config.yaml
n_layer: 8
d_model: 256
n_head: 4
n_kv_head: 4
head_dim: 64
d_mlp: 1024
vocab_size: 8192
activation: "bilinear"
norm: "layernorm"
norm_place: "pre"
norm_eps: 1e-05
positions: "learned+rope"
rope_base: 1020.0
rope_fraction: 0.5
qk_norm: false
attn_scale: 0.125
bias: "none"
tie_embeddings: false
parallel_block: false
extras: ["some layers without attention", "local attention windows", "shifted keys", "exclusive self-attention", "attention sinks", "value embeddings", "hashed n-gram embeddings", "short convolutions", "an embedding shortcut", "learned residual scales", "skips across layers", "capped logits"]
init: "uniform"
init_std_qkv: 0.0458
init_std_o: 0.0
init_std_up: 0.0458
init_std_down: 0.0
optimizer: "muon"
lr: 0.0066
beta1: 0.95
weight_decay: 0.029
lr_head: 0.00967
grad_clip: 1.0
warmup_steps: 200
schedule: "wsd"
decay_fraction: 0.715
decay_shape: "linear"
final_lr_fraction: 0.0
batch_tokens: [32768, 65536, 131072]
seq_len: 256
doc_mask: true
train_tokens: 551100000
steps: 8759
dataset: "wikipedia_en"
Each number is 500 + 40 x the weight over its row's rms, rounded and kept within 0 to 999. Layers, rows and columns count from 0. Numbers have three digits each. The size before them is the row's rms in percent of the matrix's.

# v: layer 5 attention value, 256x256, rms 0.147, rows 234-255, columns 128-191
# o: layer 5 attention output (transposed), 256x256, rms 0.116, rows 234-255, columns 128-191
# gate: layer 5 MLP gate, 1024x256, rms 0.145, rows 0-51, columns 128-191
# up: layer 5 MLP up, 1024x256, rms 0.145, rows 0-51, columns 128-191
# down: layer 5 MLP down (transposed), 1024x256, rms 0.0673, rows 0-51, columns 128-191
v234 103:507539474546535481508457449520522597534502506493439498414550463511508483473496495447589514525498498521465522503481511436429522481536551576484482487477601502454462490535500465449421571505545488
o234 103:474490448569556496438436510550502514558485504510484496493495484519457449459495374473490408501506481489490519491414539396472490519521536620491466448577540511540438447486503500487468463488519480
v235 104:471481467513529498546531536495578487498477440559501529491523556447467438531506523524523494412465467490516457657497480471569511509541537533408498552443554511492507502470410495438493507509509514
o235 107:520544435560505454434579591545589471497553490525512473501511487533506513552465532491444537529427501480498445568449500443494470521597466558447502519523551514483505557539429504478478488476481460
v236 097:497556468518539519464438511511475529481502491423502524480525515512560405525530566446526462544493515539521532560483470424459459546559465449477455558442493455491483464485428476479417540478462507
o236 103:520517470464513483536493555458523483514516466497487526429470463495557488538513476451545410532451555505494468545480465449471468545587470468474466517499479503508511477431429486484502559411495524
v237 108:487471494545460534432550489545539531514522441473478501572505502548402517504486507568478486551445425467462469597519461466533461513433488510523466519521483529430532451517530437500444525440539500
o237 106:477521516495456547444516506530498522548465405500447522505490497600434519506545506521464514526603440518483499546526470527495471489479462468461471539478519563447476453485461444521476501425535487
v238 102:475542484489456554508470573518529493535478422515494467539612506491533491549470497495534523517516515571488479593481536424477589544426541468490448535448500475505493454483542511475486515496487538
o238 110:515509477503430548487465570495472521593523437501506500485521507466485487505479457509483539474541496528527527555512540483449586545450532483483463434440551448489483418458556497481530572518425518
v239 098:484439525454459540504475538410516525485533490462486491458536453531523455541499507497489518437539596540546494494494584609541523509463429496530498492426467423497462469512510563534497539476469484
o239 107:527504594477468600482443498509552466507535518497465515527544498524483481487565518451495519477557561448518568486532508571509505475516488537546510546508466483472525490480451568543484543501536458
v240 097:491437497521494461576512486510508499513477453552472510561516546512447508554459505517484462480454482462492572443581471521450519530506521573509487542523476488511559478464442421483462453486491552
o240 095:481492579519488465505581570480480562536556528486485509441486478495484515500421464480479461506564525472515512554616478533488457502482520585477499457542475424502506465458480507527477527462530527
v241 099:486462463462511591455526464503444496443502548505485424487474514513461547516523531446482523432463486495493549429483449435501524376605519529530447503483492432468528533451458488505491469530485481
o241 112:525527453440441555536525535554451494492470542515488518483424517475480554513515515485459505500526466510439452465494459511459526375591437545541484486510470475493526455528489493474469513525456463
v242 105:461536502538516513550522551480459529470499407482475472540534546528491501595411484515487495532509488515461493540551434461556520556500517527503531528434605535562544556467576530503556525612530498
o242 100:481471459487474496600537529520511434456477451519547490507502546520546529516423454476479455529462494455477489503482447463522472483477479568529579607445566498495528440448515581468524450526560565
v243 094:481505503524513533460534424494544544511564443482462474503480496445489453543487474531509463442471505510477483494522582532486476435475513427484479515425496515529491473540491546542497513465525488
o243 101:489502500528544515518556484526495465515573502493499492591409514512533538470536489516522547463533467487456539524454521546574464537494462439528474511489485506511446534515506503503543452507440439
v244 100:470588517529484491568520491449510483437494556467549491477560492487493511550519529488526457519535457497527504439505468498474560502465554503475479512418528529419524538526524487481514453483475520
o244 102:472479515485507450608529447460485412458515538491507494533466522488508468515440497523498518528566451473511518467440434501479473468414525470519492433533521509475496552459618504494469527492457494
v245 111:545511487458492491491526496535464511456482521476584504467514447515460498414501460526464533566533417544542525456530504399514502472530527398418448450509510515433426534556502482524505447414525518
o245 110:553486528485486480504546510514500518462472485427556511472468480467453530438480417547466597557539456505490490494545506463564476546419541433443494405497457467464536514538461506509478523410565541
v246 100:493428544498501510528574468416505507475493550434507493405474500506505495545520432514489509499488471523462567462511489436472483542484472532537496495518467487497468396434494471426516471471636509
o246 103:564485519471573492485557496411568542430481512498423516493495509488519464546466490522465468507516545526438459418549542484493513527508440510505454453453521562432552508421509600493520518502505527
v247 111:526419435521575485460555558462567538522501494549502496497510548518520520496513478502542502473492492582462486447506534522472506500510469437514513406488458485498461485426407497516515446426480520
o247 106:603463429460520444541545515484510488538541480454528523514505563532510421481467492468448568393474544551574451470550519455501449535469479509532506374515443436537457526453448533527544410520516525
v248 099:572521451543595520468541463553505511461449504518536482557454496436505485500527516626560515521526520529518482491555501484539535477497500468488507533452567482545441444513563486466470489453536535
o248 109:612490463505501437476475521493511491487525506473525508384468519442465526506527516541504438536599510499502468455521484538536513474500542434469578530500489554526495450491536478496454475463511461
v249 098:550465499474468482547547438422478505520522520505487513552543541525437518525458473454419483544447493527510457513528547468561483488542605513500464510519451491499470492437508441508514587502462462
o249 114:450491469542510508537536476529536535522521555565485543560513513468459501475488475487500486548369499473565439518537488463587520504512455539490537571495462465465559512526547486509597553506490522
v250 109:466483451505455474483464537541467528502503388486515510502503481484504441445478562528522516505472523524468543438513478502457493579548474516503502592513545546481549479529543505492490507458443473
o250 113:470427411447500503507503504522490553479566449509546499541518569623498426502448466521457522536540515570428483515473501471439498571491505569486471545509419530505497499591493464498540542522437464
v251 097:548514531511547492493512472486500551545501519515464512489506558472434506517444560505529508512465468487490427487496476458489510473436508542572460486450494480457501492497470546606479382484522472
o251 101:479440516515509516469487570497465524571506515495492449481463536508468489513513479514498527495479536474569465510482461497522482531487467481479492510526505502445518524464441513484466433563512473
v252 109:478404470506510522504503520561506536483465475462511480571511451476474535492564488473473529487493473497498503502515556537512464494493530519497505509415489481551482487443494491465454508511502505
o252 099:538477509535496510497509573499467536468469537476500520515545554510536521485576484486515518561585497422498564478501583452493403573479556485526492512495443444565457544499487483443531515489549521
v253 102:517465540492548472549484456484564363574523495464463525487518525480433607628520490456501532476543540479487553535478530436540434464487483466472466419548413549609497500472513462471450505407533472
o253 109:492495519542525512570487523474496474549522465472539482479541541486434506582505459475518557532592565480487477553514440449499426433480417482487471384454493519532492562482464531440484535489509499
v254 106:504577501519528541518569492493515516514548526590512534440509533498500497521513463522501480478594460451452465464483407522494446438532522527486451446517480591482430497520480520508565451529466514
o254 101:487606476528572548437535512518474489486417519521524493507515525529553501497543489495458393520516479417532452436532509503544519393538535490474536394528478543473491515494496529539499527471430519
v255 105:503499538508499507472534439508516487487505490478492501485489571558492462530477583391496522434477602511472455517544464477541491517524494562523429544540497549501575507476468480549454470562520439
o255 108:466569520477531451480545514523495501495430520505551502469511417516508480500552549478494465441475491534468520536480538501530518459527451540506480570532476487512568527541482477583504409527555403
gate0 108:531466510471467434449420492439500531429470465555468405476414511475488512457445544493503551521513432517579513536524504450450477416487524511530509528491478554546476501555506497445451478508550461
up0 106:454479518459517485457481492495524554492478511579488498463460494520608521513517487499514505525505498478551479507456559423463506485511398438488491519508518537510572479509525551528421476454436536
down0 104:495517464465477505464531509541510531491526492517475516495390506524491540560501446467513508546429453455517450466492606568473486458558540485538492488541564451421513570483494441517500565485550485
gate1 107:506465456516480486459578438468543489541523492487500517552490506582447589551509468504547478503485489481532519462413517539452512464483458531468566449432517500431473543520528569510545516611490494
up1 096:500503472529485492525510528513494532523533477534480523465556486486453473515465464440525432497484447482431553461500524505529503491480446491492542492479537542516520493505485509573488492472531546
down1 103:517452501513544488513555439508493450512515534517556479552489506482532535444499542508543519483517507469539479505489435536473467551450533472537474555494542443476494518491497583499499517483465480
gate2 100:417447491490585490517464503539577542484481515463501457526441508530487530502491484475510580457464513494497575434460517430531516517472464491514522483517500554458493474517480542422419503475477541
up2 101:434535510560493518503435488535508580468503582481487455474520508554513457444572469414493471589517483452523508463498527544570553510512442488522510545550458539528442514487476532460465550526464508
down2 100:573543471427501472487438464539502462552485521514471465526470455540396469506511424551545534467428450512418516488427465493548553499507478497492546463544479475538436556471599514525462490453441411
gate3 101:547531526599476530479511479511529468491466531523509497470474488495534498513562448487554490489482493494494524543493489519436600488470495572430560500497564462446443463460500498566515492475567465
up3 096:499466505396553428527562527521460530526523443506452531545536566520466446517541493454461469509489530443498512522383456488602454529502525454515438520497453514431479532505475545476470505555525544
down3 100:580514557397477469501558468477506500447472561495498471474547489491436413537512536496505574522511501531469465506472427445568486501532519472428499502527504495550598467513445467448499518529539521
gate4 100:525433451456522483517441528462511598510489518543458519589490480480518527487446454470478484560443481538436517529521582481434469482511485485513549487506434427498494585494557520541438504500447445
up4 102:488515446615447618516482566500530565442570437478481537579515618473430523510507450516504536421475540444589525517474561507438481462537537451486448543519528469393523444488517518490525469455465535
down4 099:464496555480521458517448480414469483528440501491506461430503563491541542481552485585408518545420506532507485528514443468465529541510477532568484451455470479454557554487509571477496565472540470
gate5 105:592476567549533502467484509475502447599501527520505488505503542506515524515542471512573495492553418456498526483525529525532566413550561529473451433521436464538568546526507466458449410523528439
up5 101:566476451505517423503500389510505518559552515548498556558445530449484432474482442454482492476524561500504437429531517462534511480502549457554495515484563503479523484487525520492480469472460510
down5 106:514447500562512513539467501490514454503487442548503551497506541523423452548546471438504522469473501502548539507556469543536583468451474464511418509553491538479547549500531473501550456506446539
gate6 095:472522471534486477547501465553498516513523495550524535523443520462534545559530470592522460463493444532481508492434433515493503529464500547473505513481427510538553419513512491551419543609483411
up6 105:544504528526508592520525492560568511466507472410550428498515592535487554498506482481446486511551488518561474495497458522537419478418498476504504515570509585525521541533426550555466445463436555
down6 102:508497479510563474451492557497563496495508476544526471540519635532514515494489448536482410482535509556514488473553521441553522555453533424521501544482419411558449532537534469469504472475523455
gate7 096:497484511562496499514474516457479531456547502508460574484451487529565473443466453525500489542518491480531492538498483469436514507527552504558500450523538539510519482531446529483495465531505484
up7 096:505494505530517487504488600448455580506540512520546479554500504493540519483509490520498441478453514500475471404555498590517440421530472448508488520519462484521499454591586527520501508498519466
down7 097:456502527487481541515466488488505590496498527489481465502540558460482518532437516488440531479387548460542414488539507516570461506519513519443458490489457457516576549520495430549561493464523482
gate8 101:495530532383543505504484553474503513533558497443506483505546565462452447510515514537520450495491491502583501504501505553411511424500479500470534517448556466521537537504527552550492522514546513
up8 104:428479531503571517488394615538499545479449513505537521469559532513512584548500521493503533484457460491571474553511496502412488477543464469539516554468560514511521516543515522472490529494482437
down8 102:584495507546488542463493568491500525524495521528541443471459504448458476451518545503521504508641569494547472545424444507499537552491508535529459474547511522516553572473507529524461493460544450
gate9 101:524505553488509505574524481565423467456495480502533478508496533525487450493533496566511438503482584459526525509499566517541549535557521388515511519517443485464470508454480557524495468509518462
up9 100:562503483538503521471529446481449507421531583547549508446485596512479572474465524513558559493489572562563505582525512491535524491497468497517521539520457428473523479522501493536435482426470437
down9 103:456449508538460536514483537489509550406454493544411582395548501389441535518551513503509507471482511563464455532481445536486514588501499530483528509563495448463522542507527439436514546473465520
gate10 098:561498511534478476465459519517446573490509465486504517532443509495548486449499466436463507510539518440381432524507543477537547554466490489520471482515510527532441485477469522522514503456474505
up10 107:538567533530428504505448541570464573521476490467502514469513459555546596472492411475561471471566540529458481480495530514536563510484483506493434528439579420499518479409543519509466512481474407
down10 105:454574451506421449479493508482482510472500544523528478502487442526581534475528519467468563482500480450440517519479495528409546488507551452508521508481591500458530464517508483470469482517495500
gate11 098:502553477528546540533394516467488456501527512495528505488560454497502494528561469521496432517477472491438524502444536487523477575527476562500532514527421437547492532462464531486542546523568530
up11 105:457554472511546518552509500501501554530497462523591475527534457434436573541535494556431437465530510438524524487447448479487529494502500493531521507477448551499505432527431486581550438479522521
down11 099:475447514487534432578507544472491568512490555466503501534516532517538482459520479547486484525509436538549515568387535522537543546508490524509523565452394492524474524447483545461510449540506425
gate12 098:463483447496523532477478600481493504426434500533490482524424486569522456532437446427548451496568467524495525438533584480508504486483507428465419504531523449577526475539514457522531473512520570
up12 098:513530434418534521458495481462396484537474463508515463516506552570552527564526527515474444430572483448525542494505469489489534519457541495481488459518499555477493506542457566484517564548476506
down12 102:475557518387530529487524478505493474508436518548555525468534517546499531491459444473595503475500478558464486469471487504467494542519445495528537454517450442509495482460537438515418498523508536
gate13 091:552516578452523499459506465461510516446530568462521542461527544520463546552538418560487465455530393513579488450477526493535500539455464506540439439458505426499500427486539523471494407436519512
up13 100:495519540550384506565476574497474509527463518535493557470431421478460496526485506514439545520485559544557517492513514542456529462437538447518561519480487442528453498496500555536434435439502470
down13 100:491521523516460408498508477489542514510491456439567437535481473498459525502495504480438539525476544516494567555459481448503540569518455570465529546499451466490456549533501531541467473490457527
gate14 098:527553462471581432521506509491551499470472555484493541510543495539449476509524482477479454392466429506476548456504501460429465449562533544399577559577416549527500489484553557491421527552545437
up14 105:418532595487459462506517512506455541517503481508440576440510505515520460475443541538564493472458510452559492517494494513493502493465556477600507472528538418412493433577509482582523463461546626
down14 099:502503549518514491546482501521493559508517571446507528478495564459506536502494464463519465503553525471473525521495537489495529547489533607485548507473549499513509516478558492470552519553509527
gate15 103:513430498547486471410424482466477472534529493558537477514464486533516498514557547542502508563413548503461477459528517482442497425451389529462541511566543452536533511538467482577511463502576432
up15 099:493554492507498483499538497551499514581488472427482463466543475564552548516491494469477502501508514468532457488490461588529490465540519461513485451550498511448533596468471528553437451488467608
down15 099:491480491563507491476489511605525479506483559449548533559453524481504526482532513538433604474513515494501481537486601539489511448417461488491568484467488422523515436490459513540529532448480424
gate16 103:541478484530429484489547497572504544534489601501517508440515397492462485517454531432546496510474531499504537481528446522483481502468551520470434488465525576523574522554504459494530494486529511
up16 091:497476560506531481462508535465490482454519512500494558517449512525579525506454478496466464510544434499474461484557460493461524524534479546541552506438488462524482457495564538439532476473491485
down16 097:417494537562444439477474503497502444527476475471477511485504417551503458501549528475516529502466414593511461499480550575514445453440509504572530522520463501485497531538528487505521507499555533
gate17 111:495483577471524547467501434555506447479493502480544463496517558456511551511467507484505423550482509610593517452474453440479447483487455498517504498497489478465521464496506503500503561524416553
up17 096:498503477454357430511453559473529531530490496504464476487456476528489417501382455496502477471536492571572504509557549520487574416501524497521563441472429426504487527491523477470529523505502516
down17 110:435513548534480518543525502488515514484483477532560523478517499467566480473492471524549483421443498553470463462486464457503440517427498459449449391546430422472450539417443474510477502535566545
gate18 103:500507449499474534473491494514539479469466502425498536569481593536508525428432475489477427412484507485532553546448498532375508512448472529466503525533517516410558470509553542538539483513515497
up18 098:525491483498550583492510528491556464532497459454450472524541473497463405532474494459521526486529560452485509502464544485454463492452439592435482471435435500506498497493556499567542507493426531
down18 100:527455585545507496478472527594492526522510467475470534589523508496475518506472550501531618450489470477475530532528441491511506508514604477511509503545490441510475384516484526512466496482525472
gate19 096:539481456439462450537476605498571482537559473584502492463539471481574558476468488470465543455449504538461513399594491534527570572516566534510517462535424526445556438515469440489526593437568486
up19 110:553531473485525443503494541547399511503496468500497557484433480490489482485544463503450519515522498418506540566580502563463416568590487535495530424459515581533453501457573523493471506550522480
down19 102:483480470462543513425449512524446484500510429467603502527500566534490503581524439576463558501532557436544492537582389562528482518455545495474503493466523546616402535564532453462606493530471525
gate20 099:432428522514463505511546552524505515530468525498510430532488464459455469509500478525487448535520523551490491490523443461574472535479521527441503505459431613472493512436477515478499521467495483
up20 101:514404406416481497507504489527532500564543425513451425498466549577565502517448435486462518525519502531523494557496443503548509544522566568490545505482526519498497543451516513456549464519510508
down20 098:484479485444519542520537510578511550485490488500447512511474427420469485573521500517454531560477522610501488531539468483476569396494510488570536508518454542504594463529433511508472551527533490
gate21 106:518550434505514522532492548518441481534486481469490544487571545480521547526488424540484487569482532456499530493496470382533478437461534484509475498476515492495503532490544521486524495515469480
up21 107:482521530517452473481510535556451450461482525479552484466540464545486453479523497452478479512562493540453467500432559510574466493516600474479483445524582493527407470528588499480484540473507480
down21 104:505493538547445444540467536471507484512504472445497506441523484520524567487486520473467579500551565414550465525487516473428523464426527503458520491504451584484454538490561536497519454538479517
gate22 101:568501496502500485473480539541564555551514526516508523491445537445599490501545523457452508487528464468544472517477496488482474442464471547539554562475468612460553476449519599436522462471500536
up22 097:487494494549549465535494481502423487572484478559499458462521500428473489519514462492544532511468443485515469560471590498497483545428474539539446505515560529447497438471500496507382517507505461
down22 104:472459498455574482508509429500508438406475544501566515525529523553511591480517541486512447489551526603486458475482551514462522490477475489525590535451487482507525469479504500495479480511554505
gate23 093:529549502539480525515418485528549488530500514461521458442472482472489476449518531491509444523508539544512506501511504520550534507491493430595487479501448512541500550487548523527524525445495495
up23 107:549516572448484484534501522490493530463474492487436506493566525505492496567592447557459530497536496389393406489510479470493491494526494484474562547456502487507431504534492492554355519542502534
down23 102:479475526537489485502517450535531563512538595491464534528544546573574486450535485499510507483472534513529577418528534546469465479441457428454484578524503551609525565554588523498500482473497504
gate24 094:494520491560448514518463483517517497507445508484513429523503609565492500566520526594556575565548455476435492478475457523504496492486516437478524536490499462511553475527486516475460537496489529
up24 100:500572454505516455471507522480556524509496536476573507508516549454522516536438433490526539518564545476555425481543513518504531445476491447552505522415521480526486445611493522513524497490484495
down24 093:502539492504501483519427458500452451512560465473429441518629553529524475533522420493568497464581517473516513459529506513494488573490561440455467500524526557449522506427510446463499465503423454
gate25 092:462568519404505519464492566512539457420484448506501476488485488517511486526468465534503539509467554398516465545574502465483491485436492428491422579499481506498508586470456505501483531508375485
up25 100:532491509500470537503498455507520508488591526485534528449518483541465477499446491598487475542479521471474474544513492534458565435479536500513471492479487468521475506522570448490572541555533532
down25 095:573545509504501529527507506507421480500417483465438495511570516515473388551524461486463473496509513581496520534512476446529552447492509502474517428531474473488496547469446468560511517522559503
gate26 090:547589511584501501523477466438512500498540432472510406510527428501565469484535471526500576473505536489523494486557522512514555511483513485558452533489533555519470544453463455494573509485509493
up26 100:436387531431527512464510481519553529502407515520529519524457551513499498504491502500503547496535514543431510480477512567468486550442448528435514495577504517422575560471598546526489496574538504
down26 102:499512508414520519522434480548517460515427517532501508543530523466494489485458427499500514491469519466573511549479405445461553515483542537551546512476476498493494501462494430513413546562489598
gate27 099:473490481460512501492501460516533466474529523446394526468397529462480464493492454439535530518532521524510508501541501470453506501471442473506511561522583486477518548536456522532512462477550508
up27 103:577437505500509517473481499486544496467529511500522463457528480551447509566437513471509457529517484425483558547494513462424561536527553530529453552519483456444468482502501518515497531504456532
down27 103:440494552555410469583480526490452526474470502476484543523570452475564437491437551488515503522501538482514453445502535522542522452530527481495479508464565493501440545505435436545596593515499522
gate28 097:548523526385512521530445501495497416533506539497544523456574446495471576484486455473534449592556520552550512506455472563502423512520492404498535509534553459463423505529561518544464478543539475
up28 098:497485512512509481496410463554490482490553460484502495425533495535543517470439520507442466570510502461490519474540504527500503543479472593498494516553466433443533512404560498529505454492430460
down28 098:494491504554474570432499448495512530499423506495498509475451484531483524524451557517546502426416569497578434423531493532500510469510504495444531454527537499524456502558517533475462493544460518
gate29 101:440461463539525477473587509504487520422547489385461487468501509438474500507474489512469487470494509532539498499498469549495503608472554533505501477552476466515431489483482533531443508499552521
up29 101:484437407440492535495547461494529536513576520502449498412472374452587584512454548531448476570480552488550504521555523545472480512545534512496576487539550457530430519497518468506493471457532509
down29 098:508519515525539550434549560511455500446431429525570470475463492570523606483542507484502516520509524445573614506483467513542537528468465523530487515465492478526508559573486507402445516563540446
gate30 100:557507499543516466464485462575469459524486453512539548487480452605505476580536532457517489451505560497459557451596480548556464474512437445559529545435511519527457548543430491477516484514553509
up30 097:451520546541521490511527517442433525445540553513483453506501475466446559494463491470450520471496541488576524443523485527502533527532525542494500522561524473438450469495550580507597472499457412
down30 097:493519517527489533501507597421562557475500463565492487515411416548546522456572429472467480544423482436530569521498484570486504486457470489542532510486553484476563479526429560476468507455479498
gate31 108:473407508421592464478476521454494526549525499468491490459512489434477532402454575469463445562486500496502503505473563477496506483532480528517517478513491513527544522499505503510520498520451527
up31 100:479490536497512481524488523510482491501478514471524499539519466527448466535450610493543466471495520572469541517418453484526437523528428473434482450514516461558543516410507460550521448501486547
down31 102:420516544488483398459519512462495572498485514567482499537497533450488503512472554479411551462476490562510479437506460532505464519512524515495457476499508408471528494472587487507505527448491481
gate32 097:439439469514491453481464462501518555533543454560506506570528482488507530522518463555478538480433439545461477490488491470447477512511428392456480536526487443526473593497534537505458516453474530
up32 089:552462470440499456506457528464516487518522559496473547505436528489445582507544514495447425466513486495561507494517469501578547528458560515484525503563522513421514433565482455520533536459542470
down32 094:454428535519525539539514522434507555469474506475547452493500511513477452459461516466479528480501482443390508497438506484511479471559466537503577571507468492482494485537525419505545484490476480
gate33 097:496487528532495453500433468472477530431547479497492531494536556431493505523498486423465513486469479478512494524559573450449420426486495551458457473492508522483519526534507533469518439439488550
up33 096:547542504487495538575522494482569528452506533508464499531499476514437531576471492497554533512468464555496501462405484529568522547462521453476520527484426468491490482465509483503518444460470438
down33 103:484485537499561508449534399523542524518496495475484429538458482514488521529511538511479535531490415507444462538440535447488471496438502521503551471480521457444499464468475459465531546462510454
gate34 124:536442456502504492515513479523543441502502479497494510442441538551427520490505440547415466470529465487545451501547507518576538556500550541452509454532566504546530474515568468516522489438471508
up34 124:495482489522577560475525485456532507472514487443530477532555494515568484493508556485519454522468511526502532511458467506386493397491429479531453469461468513533481460502505489512472538521552529
down34 110:483449478525473465503468571508509492470498413515491486471445596483490547475485469499472529484556473469472463533534498471650497572543538571505499511570484481517546504546566539545560451507476476
gate35 096:410480477513489502498515517423493456476461390516531419531514539447467479430526513493520531510538468513451521527527487496514607475510482461476442518587521515467463537502487520475583506552490486
up35 095:539479532409465439504539460550534493535532525523527489447519409521514537452476480525548387500509505497471505524456501574462400522522498515549499505424476535528472495547502531521507507447512385
down35 100:485481435482475528492504462439482540520526547430577465524538592498512504527495460551509494501528581437494479479388473475454485475467504452491544487551435541571477544538565485509451475428564535
gate36 097:502589512470521477496550612523538490492489581483470532490547467573473509434491531554497499486552481498452399539484559502487491508527492460464516458447512567438458507517488517489468468432498513
up36 098:559520463504509431513518500535584531519507491481431558455500537541472461472587490561444486486461474479433535434387531477497536528490491476555519521594504544477475542491509461519498491492493558
down36 098:529505511489447507554554489539471547464533522553486475513414427482504503416492445450459571443467424476547504480532433504473457509528505528471477458472515519492560469437474516537480483437454526
gate37 103:535495506531532475425505544516488493534534534442542454473432576538559551518456471520528502470544496517464490550559485545446521521485497488472424477455526473472493539457512453559523469387521554
up37 101:539413476501516524450508526491537527521522531604458537491517497505477455472437552529470518506494530460518460509418512474483505550466472531484506460478521514487483512544479537570530486513510469
down37 103:509483554530477454473534488421487513537523454514537521494534452492466550524484461592494510506522482496517493479534541568528548448525477418616527527540558492466489458505491535523522520508542568
gate38 102:484508527474477466512445522473611476509529454519601596451454501454484502457530529566545532519479458495488491488575542491490521451504475520496458518484547565505441438518445474463464551485534562
up38 100:486552531562489418507515505515515433481456557571545490557523495520524452456535507483454479464479566468438491456550480457553490533433509486469446481462509471525458508506488465466504499502518512
down38 097:576529525541481533567430514552503538553523478539474514511489491435538516403473501512486509404557494461440541522489436476550478476486520508497533427497453552485555521427515498480480495462447539
gate39 093:509496455507502525499503485484475431481508432454407511483585479470454520500466499484552438524516476514467430516545467508441479489535512435412508463491395481545439541485504452540478481475492461
up39 100:495448471525463458489451554466551523519468454543478438563537491550400503566538490522502563511432449428510462497452574517504458473462528520495481524521496462475518473457461507513477555476513485
down39 104:434439544520451532590533457505505532580563470508488485503480449508548455467493529466537492536460507517514518512496390486473552546542486492458417515508564503501504497503557522533464490512493485
gate40 096:428449426464530526522540512514443583473562492436532504532483535522559522443540574545528496498534424460498576516499507450467585485591459485483550479462491525538518574466533588552490600520465502
up40 104:497545422496583441549513526465538490395580542465510438537553556552467503528460486588482488549556533506512475479459567477490501507541531453518483476398603525455560474461551493517485525457505516
down40 097:435484493512551557417488436473583400503515509434423481546461509508502526479470483513490475555435463426529591498449447457546509552542514536524506459475431503461468507499545538570563499479504542
gate41 099:487509519491505503474570494514504507474485425457519505510500541482471486428477543490530515476457533496439545510484584510493513533499516489497393536535440475483547492468526550451405550491480447
up41 100:458545522508556455498557449513511606495475499497478561523546520490545500537520489545553511497506544417473534488451506521459464514494507550519504458531503527496485466416476489508435462491493522
down41 098:531513545479537453487441516550448517484531480526500455518513528504576454549472469490510477484524522504569457479541557507416523479499495493437527575493506421458488532461375509512545519456592419
gate42 102:509550531490456421561481534537502523495557482546534492438514580472470523520496421502476457563517517553444461496474502520471490526503448522387487476554437500493508481410548469498515476467495477
up42 103:503462496557461501449546541507445514502504432536446543462510528565535472495540479492555548484521551485447528487543490539535505575492436500552477512522475488416460457492498554544482534452542475
down42 096:470472553471470543478518502525490582555489504441540447490569519520499488549459445510538497481448494484528487539525515513524605417485452463431479511523548479453480509516473476517517481503501432
gate43 095:471492507499494433500439451448529525485491482504499463469471431522506498453451565458567466522490560577538553442437492499503535533492536513475507410510443473514462532501453559467457545452525473
up43 100:532466470424498455529435515575479490519498488445465537505526529429420474500501498520525497523512499524546468529515414490496361581540471505576506504479445488491523561478579566422572485515501519
down43 098:512478460470514542463396527444537522470520534469558474535499410536507501485494524475551486486552511496411529442474468432488475611496484605524482455558475499588419499532526467473515488510520526
gate44 102:438496381557524507531486459531532443491635527536543521430573449515462490439512496553534441559514465517527537476519478525458496466444558567561473482586487523507500495566485461449452534466471466
up44 097:478512404465491488474491515545459556524497511435521451462490515434517540458563478573513529510510450480448509481508562460564495527490473511534531492535418501482494436430487516452518561498531507
down44 104:580563493478501519467452438564439498509541558551504485534464415569471550567532480502487553466519575499507503508504524465510421477509419459490519517451437498533528438560514469497443484497570533
gate45 104:401482413475527456466549460489472488472447484468508474521453436554511540526541491445578488463490437463500437517500486518469529485487512555544484493512468528405536452415503483488481547540448503
up45 103:573452447538498520440488492539456492537488501516494494537451487434587516542493451501478406526549561463413524465521545531488525402592553573575530468538559493479449507510492526521523518572528472
down45 106:482448428516513514514511486601501482455516474507511521432504515564469518589430473493531472482523501497420490503539455490507507579499437449543567499556469587471508490433507517484466576524476476
gate46 098:515455526562552540570489570573489486501506515534503553476529491491554455468440493552546474554505528539502444527428501480458406487517561503541469479500457475483468482508481494553468517415485537
up46 101:514488469467571478438421458426502543442495500496439526516456475565478589515479515463476545482445482509583519441544463429489498583493473479435511567509459528517540511478535481429490522435441413
down46 095:492508507528455480441530374495459518471474515521478493525415443455549453509538438519495461454442504509507503527424479533504531467536502438525521528517507480452535524544514485513534517479497452
gate47 100:483518513561490489529466561517488508487489496500609468499522536537473536466481468517526476519511583564536505536561445489568494494543532519493463506530522443533503485558376522456469474457499469
up47 101:454487527536532504479525483491544487473453472497492454505540562483508469485459490474420462459468477453446542557451537503455519465456500475550502469504461543533512517549513501543539445398498522
down47 097:535483473483527487517519443473484505522462539484492508569434575492514498500517444517525541474645482528475504508492501473473486497538479512529531439381478482522495526472440476526528561516502491
gate48 105:498499448510456436513592501553541494457542441579514487493493458523538538478541534533503544515503410497454488498496548479503461462422522497542479525487540441483472508527488475542556500547511427
up48 105:479532413530415451587511558550490584441464501563518488470455569483484400434450486487502509507489504521518454497485497536477503504406493443482540479457528505527545497541548587537469502544519534
down48 102:447504536477458455484580481529529526471564481518492503527456556472529538475519503466436521440503506517580530543442494515575542594491476520545528527553517487521469480397518517556448594473485467
gate49 101:560539521459567510500490482546513485495432455535544496547472455515439542453482592525509515429503434468499546462624493506463515468548584523475538579509541509506459489461532504508512446523449534
up49 102:513548499545539523456546498466530483524480437593492540487514475520499420482488532454524509547399432437409521442565521487534494545458475512392521500483450438483498531484463557485572470467523570
down49 103:489518526430434450454492511468580499453468502517556507450514494467516435582470541488467469402495451487501456531583535489461510487583493516463497463505510498553564502508475469465484421495551530
gate50 101:501534414519527538568482492532538503476546506481523457542500562463508533500522500530449504460450541511486520549469432472542503503457463503497547492489458502553440497468491473437481498432534598
up50 098:527453490503523524569453546480521525526578571514496553502526502500551460452541529473505541512498546478537483469585457508446490514541554594466462479476506571531508504569464539492499509518409535
down50 099:512474431523494534533520450489469451511499531513514520555535519542568584524444499562460486463579486479469503451474503431492463470518505475441489506442449548516491506512520498493485528501495548
gate51 093:454511522524508501554491553556497458529527562533488435481525456412475526440468549592500472556480505530447502553529492440477547457536499485544467527460505439463526503502556492493434510430499503
up51 102:452446506545529469453461502514565448509498402504545471517505510501506450575509508436561485523378513518524463429477531512448461531453559524413519550510512532462517478469490454444494523549477519
down51 102:543505475490474504485525494447561471623498500545522468507524508469512458538459478433518503450474498475588364492468453465467431466609517537460499495484526530497455499494460465445425487522492506